{
  "num_hidden_layers": 14,
  "hidden_size": 96,
  "num_attention_heads": 3,
  "num_key_value_heads": 3,
  "head_dim": 32,
  "intermediate_size": 384,
  "vocab_size": 8192,
  "hidden_act": "relu",
  "norm": "layernorm",
  "norm_place": "pre",
  "norm_eps": 1e-05,
  "positions": "learned",
  "qk_norm": true,
  "attn_scale": 0.177,
  "bias": "none",
  "tie_word_embeddings": true,
  "parallel_block": false,
  "init": "normal",
  "init_std_qkv": 0.052,
  "init_std_o": 0.0645,
  "init_std_up": 0.0744,
  "init_std_down": 0.0744,
  "optimizer": "soap_variant",
  "learning_rate": 0.0106,
  "weight_decay": 0.0,
  "lr_head": 0.00765,
  "max_grad_norm": 2.0,
  "warmup_steps": 135,
  "schedule": "wsd",
  "decay_fraction": 1.0,
  "decay_shape": "linear",
  "final_lr_fraction": 0.0,
  "batch_tokens": 32768,
  "max_seq_len": 1024,
  "doc_mask": true,
  "z_loss": 0.0001,
  "train_tokens": 119200000,
  "max_steps": 3638,
  "dataset": "wikipedia_en"
}
Each number is 500 + 50 x the weight over its row's rms, rounded and kept within 0 to 999. Layers, rows and columns count from 0. Numbers have three digits each. The size before them is the row's rms in percent of the matrix's.

# up: layer 6 MLP up, 384x96, rms 0.0741, rows 176-244, columns 0-95
# down: layer 6 MLP down (transposed), 384x96, rms 0.0746, rows 176-244, columns 0-95
up176 073:518598534560473554457518503538496520493479509647483420411531565532568459396529492477499485525531530575438498556424429498471508536508528597471545474431568532450505485465504465535526422530547511493490638498561572527486462511512434505530496482467414431459594449455460547518515424513438589476
down176 056:424475412533544475491490492464487443486542548440525601546511449525502529531461558526419491499567553431554419438555528450558557455509512417467479458457436536581605495561538557452491598492513476472480431505373454494447434506478511492536587553522567553510428492559537491447560566460561449460
up177 100:544525525497531503532476439509528428444544554517390486507431540494592459438459539484443466416490519504478508478558518573535596495480394472485501490474477423532637536519466491488589479511554563650528541520505490395462511528511407478500529417555478528434457564539453571545465543487517558462
down177 102:491459559429589566462542500456525655515490533475468469496419438550435539519559531480497484466437483504568533501431577574522476477438490612462492472442490504549585481627545470438546450585434469613482539534546535529492467541450457508499513482474435517435448571531481550523513511487412488525
up178 115:471428390492510582460506524575521402561527546521550545497500493442477492576545496498473483380438453549500483405428493486437390531579489510504552504445483496522490462438433542562495492572518568435488489494536415481445499510423482420446583458469546457424509526432514459533524607555562527495
down178 109:532522555450559503480582474419458580451564467417575431550477472523538567476534545478521525471518573499512576507383534527457452533449427516491498508566490569492470455485482539519415512481493435548479480534626470580450535468491507467412508501358483556407533463510528493466466421518523449404
up179 116:484456419415458516494548509508506452529445413474561557461524454575417521499457516440482444395498504494551505460560454626486518424496505586416508457480545565501543457494537435509528553511536615564410477486509472425538439516457515578489518439453550508574474442557465499586543501410436524487
down179 123:593463532507541507491523455543485499477501540495485585447426481436532516521496499401466529482450404511478517518565508530519524518484435513353449469431555481460557529415583491438529538376419527561424503527513432451474425606473543503499530474456458488554564545502544527629577542504470482498
up180 123:460477566545493513538494465476366617449544505556536429482532512523543488538463543399560509485493415520490475651461521511568486479497560491492455515544445522544462583511521481467492473522443454424500532447478553549545487465489513490503526480480419362576591436504508517514537434533483578388
down180 084:423518514445508479469570499467421596450515473504455455473511591436504500522473544509481637515526482475470553572473459329512415587532463473497486474495472430499501469574458499525434569529477496588496572487545513554455512546505533507433498564484445482466469524560470501509440537536661545523
up181 101:496491514520460540489586510426468467464527419494541466496446505457497562465415541482484602547474466489535489459431487497641538528460554538548464521463516492498534551548561584478597456493605463550447559507418473404451494482429507452557459500646481489582493483530528432532530512468508550396
down181 106:538549426523463476572581505574561407523476422517559542501546504526424467435493573478580499449485517507505516542449499499530555485563444467388573490500531494523474548496542486475531376576501546602409503489561502521521508412451455460435512528478454509540487511582614448524516405463432545552
up182 089:457561461494478445550564434535490423556571573531448499448533468457498486561539526509527446442529499494435567548461525600474437569438481508584537506475436461443498387528520388458600469458519505527571369508545490511542426551522573477570517422543538559471506562465466462531449470474524552523
down182 083:464426575510456429477508486514518535462516445502455476535496616498498577515536486504495536458389436483589551486394474621507492415489517531533477514457498402560583474546509552509596522482513477549603459526497532484481509543504478576446442517526524563548504512545551574556407435494421595469
up183 105:502432479545480587408569458512542501497532512501571448403473528504386579605517520539461451551455474569503494524598562481390503488466451540519502492474450408576522529574582462541489498533569476540502455486470500420511457428497545388521581524542435502514596446459477539530459536467483470492
down183 088:468557441482482476440469552553432490515557483503515484472461512436559491434495490442516563464485512470531505503457570633554492469422488498528499400563540510450444471506453568463469511423412498503604435541418419499438424456493563554637503486498513514514468466535567627496459515496527576426
up184 111:528484536468461462457490527649505427489473475475460533453574549422495424505474418481475536550519555434443413482425568482624445422456523469521474525476462517553464556455446511560512568494494580460437460496435433457458464510526439477482548500562460563556492453492473459487608507571466558596
down184 119:544462390515458511514418563489529525548470506430437521524441492566441532529570492454559486535548444470554495507533445470480494479550428572455451491440555546482511480454493417613460409447473539443475551405548407510559484497379455540482533560521527519453543478388519552504540450558472411468
up185 096:461485473498587452495508569532471455495470496567547543567542469496466481509492460440455448569475535417500430448476390569406538480500558404456382467557608520480505525500533417530490398530508567478516521431508466492410549577521522544490431479558433440537540463570414463511475544534548491554
down185 086:440516555434465464539460416477488541496559481454552540497510520608591450521509528504457454500480433545483486533551549520535426492517493510387467467468493432456507492446516512517431561416523429561483504491602520510501480443409554371460476506456570566475521563402615451569463487530454441565
up186 104:403422445511484493444472510528481531447492456569522419546545531488539500497575445566491449452515403518517489394508510487564528403447531521468504505520510563444488550514560512491490538543539444360393473509511495582503570459532419563521533439527448558455546642423489438550486550501490513528
down186 103:493401549588495481466575535452461542503543429484575530617534539500487536486490461475435467506568514482519464453503571530460532498418522515449585409511430589504548567601554521480397474457516462559534472473456501411538486459528549568537448512414485388522486451561550551531562487566496493546
up187 102:456404518565482398567504441507481567551582456506447433549482413514524513562573412456598437479526425459548463485455432454478552514490587537553485556509527535552496490455597436476587485461474513492529431459481531479600547551533483450432537484533499515488463485424478448517559550504577548582
down187 107:549512477515498566580421510508523477494476580515583499442609583590451454533521470435496598505477510455470489509491448427550410557625470417448468445445545540493532489576524481528494543499523429503472527574529475512492522630514436451476504539509572428537517479485506548562523506557486624470
up188 100:572464428517480522524494484530381542497511412531511504563502457492491405498536427491489507565598487602504493487430605507547481484484505541507508641498495475541529479555473502434446568520639498530505418493435435564510478432513568413532525504570473523561560434422460546442482457482513531482
down188 107:545550512413492436524508490507503455428511606493513497509492542501395390488494487398484510571460566465510556509513559366524451548512549497574535402483464465472485517464485505422437474490499508574569441543450537576546496519547484530563487544530504460441534538661532448586472465437466485489
up189 099:452498437512491442560477539496448528523520393623448535458473423496505523522519489539471472526558506485494541455516508516437494458481466511571521464596551491483486614570490544518526523494582600475501453493512514423534379489536566518525450430446588428454531508411523575475520603414579549442
down189 082:536601505526547469466499456488522483509518600447472580446475519597531440502434496505510569396475513456475502531500535430496537545470426504520439506496587521544366448533525458440600480492490460507590393552511536533542526554542399485516498510585461458437564465503504440471504493551444493378
up190 098:525595531532459434512504445485443467443549481536477523505544540479520506544519472470481508417405506549523520476583455468647501415542512463440525497559478552518547534519486526464503585444509424488427505497548588489590447446566455499421482534577454482465460434545411644524559504530440553531
down190 102:428435465520493563503516539436525578464419476439511444435408467544491458463418440490369477531520525528416539569553445525456417544512452531520431495436462532434482494471498479506604508545556460513544475443570392492538444453413605431532435514436527490492516534465528478437493522492538523437
up191 093:411412505480524482488504474470568494532525514525475512507490502465440543561525483501455401535555477512374472361487457476454529379518519514454416515472480515519536418633635501490527529440534472550536592463464363489520530484536436477466527460517516462519529554491495482514402476485521556486
down191 095:568503447512488564555463588432442541496460452500476549500481452433501542475443537430594559523553541561517475601526470382393549486588479498512497566513555516480506535538485472533464489550534581440480522451512540503616581517507472566514441581471407508560456456541538457430579562452539495523
up192 093:519496552447604416582446400573492542504575498543491566480469522488498443507615471519445517525462448469485486488436487554556451537544478557466445447477520522538441476533553586599472439474596506474431520530456476471510546459558468466493561494615444464574513464506449473497533452366544563497
down192 089:445460415581576463602519447506511452462512428510552453503492507539462485597561384539481472546512475525564384524524526527543523554510530489511522487523551465476551609486429443481510505578478457538408413538659442511452508528524496595475522503572555501476502516496561510544502498460458455431
up193 112:473501494462423442488439507476530409592532602540460497494377508417527516453479453531472517480489470481467493436549511541474505472516524458668476501492519536440511576607511575536568535461534433482461507531474549397496539487472540461541493443548446435493447438456421524537575515431491531601
down193 116:510515453538483559446477546494403547519437539521510525586454506477508553575479444443521589555478476439576443424559470544500518499446534498562531440510434467509509398509518494535589579438437583502499400575378438486525493533498418592558566495532482538491501572425551479526480490456540546449
up194 099:389437430445570559507542475601495456562502436523500488502496459493442526461516509475463437448509468574461468501508533554529462469479531531581561423473480509475507482572446449567566556577352509535537563635483384539497485483489503468561448447533549540521521458469504457542612502529467519460
down194 102:483373442510577467473456406480532514564567531518493431526468541534592443533430552551560478435475524492500514577565514530515532604521472522506478477465644562427526539600535431549482545430486478523471622578475545502531509508587550493531511515481514546495520577459535548544456577507501474490
up195 108:431428497454484463475595383518520469468438521412565484479516476452463616617528562525440496473452491527515538476537484610396464517510461494481476521423512495537528587510519480496464516569532454415443416430508514402470451430478515566515465522487479450481460476589568543471478517520401522454
down195 085:505566480560436497500479616533525503577507492615479459532511468526523540451519488550527501493516508504543499549492549489503552524473495448514471550513457587528516463444368537526565501443472530536639571451452371562522418554490482525564584520561498555464498566385519541546542443518489457583
up196 093:398597502536469522505529423552439521519498521494434499529479512559412492518459394425529453510507472555515464503611440408532677597503631510479439480477470441520418485494524466512438498496478445449480519494580524505586540477496475572479464543524569528520406499499464491494486489477460508520
down196 097:530507400541519428528538497434501455451491566554500503495512515484513441554545472493446450552468568458522580391492480536515419419497463455530534548563537511557546506499505492405582429543601533532590566591426435519419442488464529474453488457489534466414580493435584494519390510501475520465
up197 090:431540434605452483481499495490470482482504459492475480491497565409476617466547472456524407493516546512442480470573487423526431406537555541516544587587539555521532501484533548495419443528514507421536489477570538494506412533487465582429411525486543497560457461460439446413603436512480435556
down197 094:504407574442493507457487530437501487419483455440542546499478413419433603516454499618502432502536541520482474472453453491458554469504482444549491544496480473473514532473423441495568464492530460487564594305485535498503519497558555502598459395485462544524551507485493527588506540564488489524
up198 099:508404543573478449489446482454499522422411420536424567497519485502406498501491502516633513584589482537484418484509514444511547554612512565501443577445505511540476520489471508507537531574443438483542474522508486501510424434541471519578430457473452557532555449523406475466556589510559452439
down198 112:446482550456505485484487415480516448502659468551491501509556479479476573435484469558461440506547491465558477516478502538494503491466519493546527542577462467403468484527536503521593439430375471550485506560486478517522448495445417551590543460529543453553488497458450462514627617613482533431
up199 097:445489481526628490437487394502464512508479490498438419549525451422539555503489500541402479478399545466511458393489555451472524461470507477525514560556445451454462519383418523507496456530556482505482538558530517419529559457531576522528578441392535602512555544441508493563529569549538502505
down199 097:469531370490562537408520546451570572451461494420534491519456607570460607491448461502500461572532451570476565449475577512573471473433519548558595524526476431510493467534519495442523497560496499537519601452504530519496513418588430497520505472519450447541524507458439543524436467470553581568
up200 095:491452434606549574467530483580476493423487574460461488578601439545484490530543566447508434510488508527439428519515551554466568470388455486513447449462469416508517548480441478551589508605528506549400516558567457499499471504576547485496498579483471502531507437450523417479581427530480451545
down200 091:431497504436520469574536489486417484514468567491457418448424523499531551490494408490440581493493522487500515457574426376471483469501482481440537498569439470446515474510472554430450569456407469575495465426510520455443422473482504522525479532569413461455509466594547380588564475525509407488
up201 109:466518539517458497523573480513501461432545483520514450450435442566498558501504501430543448486531567545539512455532596538564473385478452509477459445515460547574547544544496433485652481422487457564544432570535526486534382595501523473436473443400517465498577522486538532527516506498458437399
down201 113:433540512412484400439537492464539458531464515545459414593523564588546487420570449491485604561532548511505482486457437512614567456447564454437548508546572531578569428467390478543477528540487502512514465490492499467491576505471591552554468452548500506523470486489468547498526449409512513584
up202 102:497511438469474454513563550489454525507541497565446490536510584565396525480595368552446475510544539477524559587570579551463547476519611487556515475372494565488564487522621554479513468525543456507509466488473503499559472523542481543501466415458452470565495527409515614531517465454529489528
down202 113:548447493480550492517435462592555552494524415534504410473506514435570522559501554479541442495510500512518537523506501493567476540548498471478493528491499523562434589515535513543607467583494584561440571548558595413434566512474457526576505488433518482446481470599632467543572578449513539439
up203 114:437454498501485512542447507453482514449516548585520523564527602529557533506425533393467464524489468442517490452465579438403507497472493483599526484441471615489544448362487541541535426508497471423528556502536545500543567535492429485473462475509585512550463605516440535633522526507459539475
down203 126:510515557516481516409442479530408561477522432393469472571554514583476438501585534493532556507463503391446453481504517548507522530512443516494583517502467485514448602525465579481511425461434419537432501510498475552570491537475403507432660438555571475490476464516499501467500526435468502585
up204 106:512475428477488472529513502555524480497434541502389467422569499411549555471474446497555524469420442480536495426539580582437581482450508526579560488530531468520583560377547494477535533547527498534519517579461523451547547429448467485523511560499559595541498555561409543530604487564442537512
down204 118:430509446537446599542502476502429440358423449420515420536599497538556506497564462549569570514487510528478578533551473498519441416430563475523471437554499495448472508506520469559548456450547494448485535487567561467525548447603484466504604558545508465524464482573473500434516526413482441501
up205 104:476490507527449509512472431511447439358540508446525513512572407530505431516544502469433507528534562512451454430565523350512537443618485426529547543488570437571477454559504466426512425515573486558545535557485421509492534552461442478507426541559484566462551557458481536475548519559457489495
down205 114:477516467347457541512507494506594511577494531482537545481502484467474612355439463572489435422472437499545560525448422593485463532473509496516529553539463485408415477510483508609556452553496403514487524482475477510555526487555465524569572477481506478563464497479410448524503530466584512494
up206 101:549568447482516511535469436546488479515481505518490549570468460522565471479465426496438520528521355508484427471639451591519494470538487486510454462402496533432477470509583517490484448548626378510513546545501458408440502544464622482448486540524532544551492426516511560525565477548521464535
down206 111:436461427530510449576546511472519483528527484411468539460531403440624402507532559483527527453528443478393481537482571479471523490493497534519572580471515577483514527462517515559619567500491508539377537515479448437460415445537517492443458469515554529453509483416506418605555448538483517491
up207 094:550489532435447472533455552500457443529444525518481465533426462496614626490576493468564534512465463472561513482461599550508445459469589521514476415488522477460540526442575462511560539532543420404501515464424470414539430442457488502401456496553499557464489558510554528478449500414542515384
down207 094:446456515560514427532510525575481533448485464587442529552509486548520458517432521450526435562525527574446502493439537451565562482599499444443533492376473445527561468511496455472475413510465519527479482518503642573419469543517500398528572489465579569549518560428466549445439552555477457489
up208 101:551429418515531458537536482586496487583538467484512467469543422571444482454570623545571534555460490471652490473503469592523557470518537502423452507552509431581483472506495493513486512563530487478545472489469469429494480408481398508404499429486482556519499493548490416586393504510455503486
down208 095:429491445549494482533497439464533457504548565506499445459447430402552415552521491374516542531550442495393472556534487598496580591502521422540595472467425452479529518484389452510506498541463513521542501546489553541484453527431467530551478466453568459597490525546543467499563429488443516580
up209 094:507465540478373428528535474509540460535503497458430470444503525510591457506536466531576461560526589567522428532523534522490521496567635468491441535489522442502585568554448544537555492487475521402412557549532596530573458451520520494503569519511388507533383516518450466449480463455501534445
down209 094:534502459500530453377489467495503574579530539518487533558499400497506409511598502464575538523535497570594543490549546587440515533546562409538547507484496453439601526509478555430552496580426490445514616603546525539502482437472492547522556553486471561498414570478517487491438487506466497522
up210 103:514563506608465486550476418479504449534585458514484466563441471465581474387474508640525477426559499550553471529541513568654491439571613490539443445503445456508572527523492521493506422520492487518525529550508495518508551491526550478539463498608587481441487519467456506489570521556513456542
down210 095:447502515474481473425562444525441449466458543515491434444464445601485561510491484503527457491466477404537535558569401529579374451523577548548555555508557579484509484420525444442452494515501510493576447462496475530561496425421477543527516467525500527578471486560444591493598482480474420595
up211 100:441487417431575537526527531532444410447547481515527439494475524567457559494462455604440430506515535422371486477537566577495483461503513479466541529485528501453460533561427450537465440521515447482503509579599560535445419543547503549414516440507457546516528559412537528571531511407537433541
down211 090:541497539442571539446522509461396539525405502573524466510555493563490486490474512485499454509500486497451519521593419459539441431511556470408502532511612493492423562473561432555505481595446532472509518476579589544507452585458454513548520570505497608580478480629566518496555491454567519524
up212 092:488493568506489441473419452579546473505404552451468480568493417493485436546534536482496423543546524399434466419495534459515499460416577538469485423498490440541530450522563471524524504537437505493498594420565492423471468521465491582567476452587456431427452541582538589483494444455567529555
down212 090:507463456552461482532425490422504527527426612516477482583610445514464501462443452528571474468424463419429505516493499492485575417461474538504509429532392531549480556596474596539465450516512541397598459516462522535498558504513553565461482563487556533534450515539567572412482493478541551503
up213 106:492494464539578542505446457463447437482459509619519483433488502541520425464501578444474459475525543558462482461550568482487407529596470438500558512451542548533514492485465491496587401554481572537563506594425454441558456469377552496496524544474595536492523507566550522585485472406448476556
down213 128:468515472480459505537421563485543559459543472475552638534523478498543496516555412451586388537530505497371513502509566498518571516512500565468603413448439485467490471524493469575442505510520470515523561479432488546555540523534595476499508529429527407486459527433536541450587587513556437447
up214 112:458562531498504526500563555465425506496485574592503525423467538521496485492516483384504471496466446540590483447527539550480484519519510390494415480432557456468586597499444526414509503524437408490384459552542496500605509480479577523427459497545547554504498379522557504604508531506492456520
down214 104:470507471568459474560516483556470450468459490493545583528467421547475528499433539574419512451539493460473429614448447410518541387544574510548486528541497522503555404592508511589462547511510511529611440428480474459537516543601485586490503483520404523463525578527500488485573548469496550559
up215 107:595536481469510513543547485564513538454413567504528481460510458535454506524392482474500550428506416523547508492519470512478560468510587501430489568435429432498537577439589489432499532624610477487461484518506510411587462443460499475495560508570512580534469499483557450535471543429405545420
down215 112:466507465369499464525551516505492529548511526451456511505505400547508529506473542498463531480512503463514474480476579563553448492550510557604382539571512466494467366588432487462433575494379462474611450495495548486571533478577568564504500515517516573506439466439494519540569590530533504527
up216 084:533464493573576537485569497470550571580400401492431414524520540531569495537422538439543468527564508500495515427484465514562446471523523552505418503458495424474470466438550453353521523532469372470482536555559575545533532496432512460490452504557474510541562489578468483454456519574524555534
down216 068:450485502377435456434499468499580456366477553459521468445459427485426424426507490438441507493497523471500605487445493452492491454410405475510559448497402482468468466438447483493498477521485515518536487443529459447421499565574494533438571497452458489486448490521454440461603502447531579574
up217 098:439410529552396558483464526559507430476565511529497596483538515498627510520511468436523505535489604543575425503507509434460466543434474443562461458388428565512513491470509508508460449448460534579414542489594540552579513515483469483473451526499564588550543552522496432456541452457545542462
down217 104:509499442476576431516549502479492623457493505524481418526498493515476523404525516551437528476529529548423523507469482561512493418470513475534431596504472467547469527477490595479526473498536424385554557458425382415560612460497520533430536486463505484477462519564512412553422415440555512538
up218 105:498530480511532473471540522528464460469529517516534477518478428502440429504539521484514542526527468525552561433417524303447453566499429503467506439430518471524520464412540516558560452537588597504590578500575445528505542494430480587578480375488578465491479467494552533458517510570473527518
down218 098:556529508334508490544557496508499472477526553562454465390506517471547508459504465489504461532447532397488512506564453502571621422554639416518550520518526551512503497584469535455556510537478573576426545446455535464453476500513528451483487568515565545500484452558409458507461483476440478564
up219 092:618448476509441460541531450493571542569414455510543491521613472628475475495468471508494451474521434502481501450580473479501469443399481497524462514403560488613487582426504523504449491517435475504465477494471609495514468436528531532434507495505477396540531512551447418483526393469422522518
down219 081:464567525473488561432484514505544512535498630486397545508440525588532553565454453495535473503522537449550529487447526474465482469454477525470522513474387593333532520588548419465482425470522566473536511480532459519513464455524425507461546503522515517491524524574464451620491613491554530452
up220 092:543530493466474532513524542530487477509483443489538528473538548591543552546487474530461503513471595528446460437468475458561529419535526445462447500523367462521520499649547542438478514441549478538532542520561498378590522451453453387525499490498457576438591435540440515567583463535552551494
down220 087:484418439497523428495445500432485519484465485438524461438509592490518497558392538547485468527468455473403452476508436513491490554508429565467496492442492573439495558521498548542472533459457452405421473470434429504397466447472524438488594556571440602560590524486561466493450531513391502541
up221 101:468478477504514586434449431502441507477550546434515517530524390454478501494508595505451420416464546507471375497546482525500471506495443458480478560510484417439513507383405508611398499468535530501426513496551478448505529438572484549498476385514527495514483520473553536482524613399514542502
down221 098:531439503489596515501498477449557551610513446550537438544510551652579502504479549480503440510404558423563478440503551431395500430537452516523469497441576510504450483423475488504503473425435462473505475591535518480525542511508492471590391484489446503471462526503507478398523439508581552532
up222 101:497609519498493517492419448485359424446477485567572569544525440447485524522439458454528411554507397553578478469542567578431400528566487426427434460586461498496586487538521515457483491480500552473446478550496553503493495456481497516481446467559551427445464505439549446555552499538547500499
down222 111:494529541407509412433540396467520529501514578464473505494560378508450479460546512439415599380489510574468480541612546450526542511489448550531450469488563523614447462600512497497508548470526517491534413448446471499496524543460451505512471453531363568475504483475538536468538529520525508496
up223 103:549501490511439485488567477582476476455538488488497554499476550520468455511502452565536530529502480557632381511501477436411539544502480430516493444479554546472377488465599511529512478519508445497505567476471577382488355545505538465430535527488419479537518532548571444568531503450517509388
down223 106:454523547630567575566514629446438546489468530458471459534444521488465469543534431471489497588506467521582596562560474441534553388563471575499556569461466554522501556557492529493491513470526490534510528575515516594517500448465490405431465372556500504533515513543493488516457496484519560442
up224 087:471464506521488502460395506446514521509505503476475544534472474560538429606526490439627506487573478414507469501463442441565570530487550435481507448419556515590572493481466515571526477497535599471491493572537576368495582403516498559532432479560526489517512417452566478553438551480537484534
down224 094:445465537554593579491565499582465457494510478490490581485469437522521542448516554468441534507515551507484491498547569433472509526522494519506458517515542460361461501502356440519455411574456439537528467448549458537415485545396526478524468518459425614560456515590431496467448485556562526536
up225 092:527421445469472419430477544493506461536473508452602514496575531577473553489454453444514417490570431500434493439484555557563574454513581513424441594496583384469487536540635502547546558555493490514447476514455486518500466433549553569496559558548531540476478577528464485489490497578458515533
down225 084:456502573611490524418474483551452546469595581504470501546527449500473523530518497460442483499422572448454504416502498506430635472581441492565467519520445573479459518483441546535471488531558508392535564488542563435520536558469414524544510462444495453487596457515549456491495439458619474453
up226 095:464486559557523455601431538594445525477434461553496590556499584503575563482447551471558516402526512440502475520381429494524506533473536457533453464422399558524509511451500459514498458440530450479490487518402475445554480455478484479577556485593420612477409532531498539496489488514449455485
down226 104:425531495445464507410470554514554450489495501490457511533461520588484453360598469416500447516494507588577525407532520526533466578463553507470587467463546430502487536400518533565537539504588568564488524481424462534503449545497503492551436545583561611423514498552485468455433479518485487518
up227 107:481444468512413528507496519566513458489507531513498556479384414516547459526491501511472536632526507494563517434558461588560513399552489498532504562526487368508487456449504447417564470537467555404493456552515473591494566416486596486558534524509510538583540547399505500475465437447494515553
down227 107:481416513418505486490467412530552435515336419483508433556574496504490502550616515448520541495433541538459543451479515474473577458541511464499524561437402473540533521545420492471550389504448476448522478543462559514463589475526426505476560440548587438557450546544454494515477448471503510510
up228 103:502485518445507489505471509570472451479394473526475510425509470458561533499629570441558505517515443485479424473518567506549589412494586535540392399556379535494472498513467434543430454554497503539514497524442503529420416429489460474523501548466527518462501573446426540505545575569425490538
down228 109:511462449520549494475511419552449507464475446526460592534520429473423495537493469531472500512419444455596471393546432503532535499593447555582428505454476435540556563547430407540489465519539416549495490485401540529530529504515605610616535479492479504493501472485527550545539500467589461463
up229 104:591552471475467469533470471507496512493528498471456401492547567507488472570484456554547500536524580490521468433448537417597591435572494531586459463452446482526395520529485490428496496476511430421373489541463457568586468439494486487447451437498399408516563540510527458538596509495531553514
down229 111:534459561484508457487426479485432455517589595478475463427526396394506448528530458460474556452594595443470488424541530503439470595409497417518457443551521518537513453469518510494549451555524568569554525505479456450493501570444414560552501518535603514547515493431560492492545430439487540490
up230 105:499528428574535499525566415379502447471507519570489545528522601451611462457513578471520532521484516542522505407518482483568412566561408487560473521471494507516497431515493506525502483534528554472486490486494537482444545496528533537478394408561488448510514412478489434430608641535481545542
down230 114:537497535555503454470434606549414385487503434517481499610549497485458475441558498500550452460448560472389445539427481578430551549541544452552518500511531486494498558497548471548538403554421539531591590507505549502497442519515481557547563405431468501526442464539458449464453532487490422480
up231 106:404527452416463587535516432475515489576499479544554513480502555465425524496425553489512517512533547551555500431413578601563436511454524503427518525487480484554553489565463437473479414524508466550463510459472482464411585445476439461521487376563364480473509445545443478520532481549572543480
down231 097:522509451435475389414478423499453426498469495462503519487531469570529548492449540486632489524529448578491470586494445482489464516592515472476349436525559524464557492387517486593444526507499471569414569512461528441497464525436467511479466492447520631488497551489553451469452477465472510534
up232 112:480551501543525432493428572553456462533566526551498471523551525449563483442559392526504502495500560415471514439461503442542553488611405448529613449576447530572488447435493522431554506579535546581538467573500425514527447445477595480519509462434505508522598464414532517493541457517539508482
down232 124:499359448446435411556462503476442463456518566569430483475512477472471439624537427504512496464426479469506477520448520498514444517443479475531529451580508507580459545549493501558572520539510432507467530588478487528534436495456461501490495495582549519549593514617604490507572419472457493408
up233 104:584510551505474544429477408501459424423647529447529531490498596534445568534487582449482431443498498526544476501472546477535515529496457512445474559436545553515443488455463509447511461476522524584500550562447502427504526535447510467491445440483475627561587512546366472457513499410466535502
down233 109:472493525518534514581493479461498433568540487595429507409493505526480603477471477566498483438533547475530496520439514464516418383604610384565474494485490575501380480540405505547460468473604488441509421489522513536542558458497490494505459590456477558467521513599506524490490511559503458506
up234 098:538443523517495524523502440517424537440554489538462513535539502452469579514567517458480548458532475404466406608486405542551593461506521438523507455459506493545531443497494567492439462448460483533507555601479470484518535498362552437492464434553584636592518458466459573462493433496469481499
down234 108:379432387505488466516404528489449521457529426493497644510469588519451513514458569438474471528502535515528421490556460376513421548507490511451548518505458454489558502513517497451478500484413536591523481558515490572593446486468515507404486548396534474434495480451474548479490503497431557446
up235 088:428532454534417474530490460480559481465462417556410606453499496546505567476617493440504475517460522501516482558437477431551538518472463427496487479625429423563529482562434497420426519584565501508544483552532542557549446493520471521500541547573501570572543566494464598483519416479469478468
down235 092:435438567496478594555453504381439582477445534473501425494533419458382411527476545466443577463491537521515444477504545473402485481496458507447457556487547532535521499523539450417558466498544512489536560503440414478454562468551415508506572541612481576498550474532431485465485498421459491463
up236 108:419487573524509512504431537476545449484533503509561586520461525489510566487548463443397446408488399468541518450455399583527475503622507519498496430452547510542549554490470489561467438543455529477408499474519458540455566456480492431503486447515556468491558557520479414575530575603544551413
down236 096:502520450466473509417479572528550550565549538507472518417455447431583509514442505486546484480477428569451501494459614481530502593404503500474446474554456498434455429563458483484447471542516532596566511630483564489508413509463583438581581528493507500440455432481506482459580487474405504492
up237 108:445452494551559624486525445490500596431513499529561455447478548451519436587506481485554466578466387430562476424470477561518451480572517484514492581513470522574499440567485550511602433531466493540488497553469498400412494446519487490493475479490576568485616510523447418530491449444450523533
down237 103:570597505500464513485518493490577459551486540488481555487532424546502502342568518511436512506549533577526553510505576453527495569462470452441478553437599446521416537538510392502477470543525487461494477513484475538586486552448549328543500498530459489515452506608487524459506535555538551569
up238 097:393512505471550458517413522590488481508413565563517575459565506478505473558550442515508422522529416537523555540524497578509511476456506502562441418410499490484485552566469513558504549540490538520577442463507472522463469482556643540487581462534522445571564427439483506586471464423542453583
down238 099:416498500504491512509361483450525529554542541638437486463441509521495531454459545591529409515537495454536512410455459519460497492536464496503473487441509487510568464445550489494487480620582439535496596608553511619451524500573547517497540527468450489499475608446446475508486452468431448524
up239 084:492441491578561571379474457488482492466555518553524438482528463514568531559440579454408549442449464447510507451444525434508358418556466469500435497467470530493516444533500606432483572473453526512573561511444485542469473443477451504536519473542480568511523505412592484450466602534439482506
down239 079:528516490524442528483502562497596423467460559515524548546506529462456458450506390462591366556545528537485502554518435448460599511553525469573593559546515387421577509503524538492475441528450521553466550514551543532447521614545534521523574552542560515553510451550457505440529497529551546526
up240 085:613562452504567479413528471421599484525519515534465523451544465548462501538481559468477507492473472511458503479511455491494434503524438555439444509525496574594412550573543574463531576473530436497450478485422527498427498506389507598528404417487476453502430497522571563551617526488446510461
down240 084:472472437517439486529490501535472512499501497467551625611477392473563387408496480525456419501523493555578576549431562595496512536523509513473586539530493542511514490481475470406496474429430564563520509511485466502532491499606517570453527531501551535458517608422443495499537413533463481424
up241 113:543508519553529523566523476515542417493465542459431487509455547530568502419474453537457476522452537382409471488527547616492524390519561503513453521471487460478515509509500624487548423506539481449444452524494553548473469518583437526496382477596524519534470556490574546499475532366416548525
down241 083:458450509420520509491560459459518530513491523429527534524446569510529630541458508473542547492499456492457572556449579454490532549463522365514467502424455406470496365507494502523484512534463565489487497426555495604452482530510538440479520486435416407429494355517484573446512470479493519521
up242 098:604458471484461444497484461582443481399507521495422462463527472444508472500522458576503512525587471477561408438554567526521529511458496482505482449456455451503436590548489655484538572594456562558522441517525513515541465484461579489513492466448410499531543453468410548436446427505505446422
down242 096:463522439525470480456452438443491481619380472427442528503516585620529494522506434503477411562492452491538470491470450497464530540457545541469444491446511479453593456523561525437440582459541497445480607544565564485520592486599495462514517591466543497502542502487506557569459543456565438498
up243 100:546410447516426444516448567522562464561564440490421507532492533528516523531530444460554496559537519474549524419523564487497513439427525463534463512470542477468389499523585530537487463504614521452556515435424506577621499566522535472504415408445497532587518582438468526449519510448452553568
down243 113:434506572505577500489533454422484421482427474408603483525513413508474576557494536377410552503501474483573447618460386483536445578530574464532448489481551583521498525508476471525514483478481497456464475560459515462493399522464524546537578487552440589451499518461528539508567460470478506542
up244 103:489511514454479498454427535620447430533537434490510457539525531459522520543481433418632429438521512455445456524449537485486593475535427546555525619599556495508486454538468530536542600519515433463518435542520464535593471472497440487546487533535485586506572492485520529423501492452581414506
down244 102:437473487524487434484440509369454564477429493560527508476546500567489485512427653429455534436473446489479521534520451491476594410540533443416473494494523499500462530365450479491491533599437549511464502504470492459464603493478432516535467468511503499534455509481467489570472567615572559474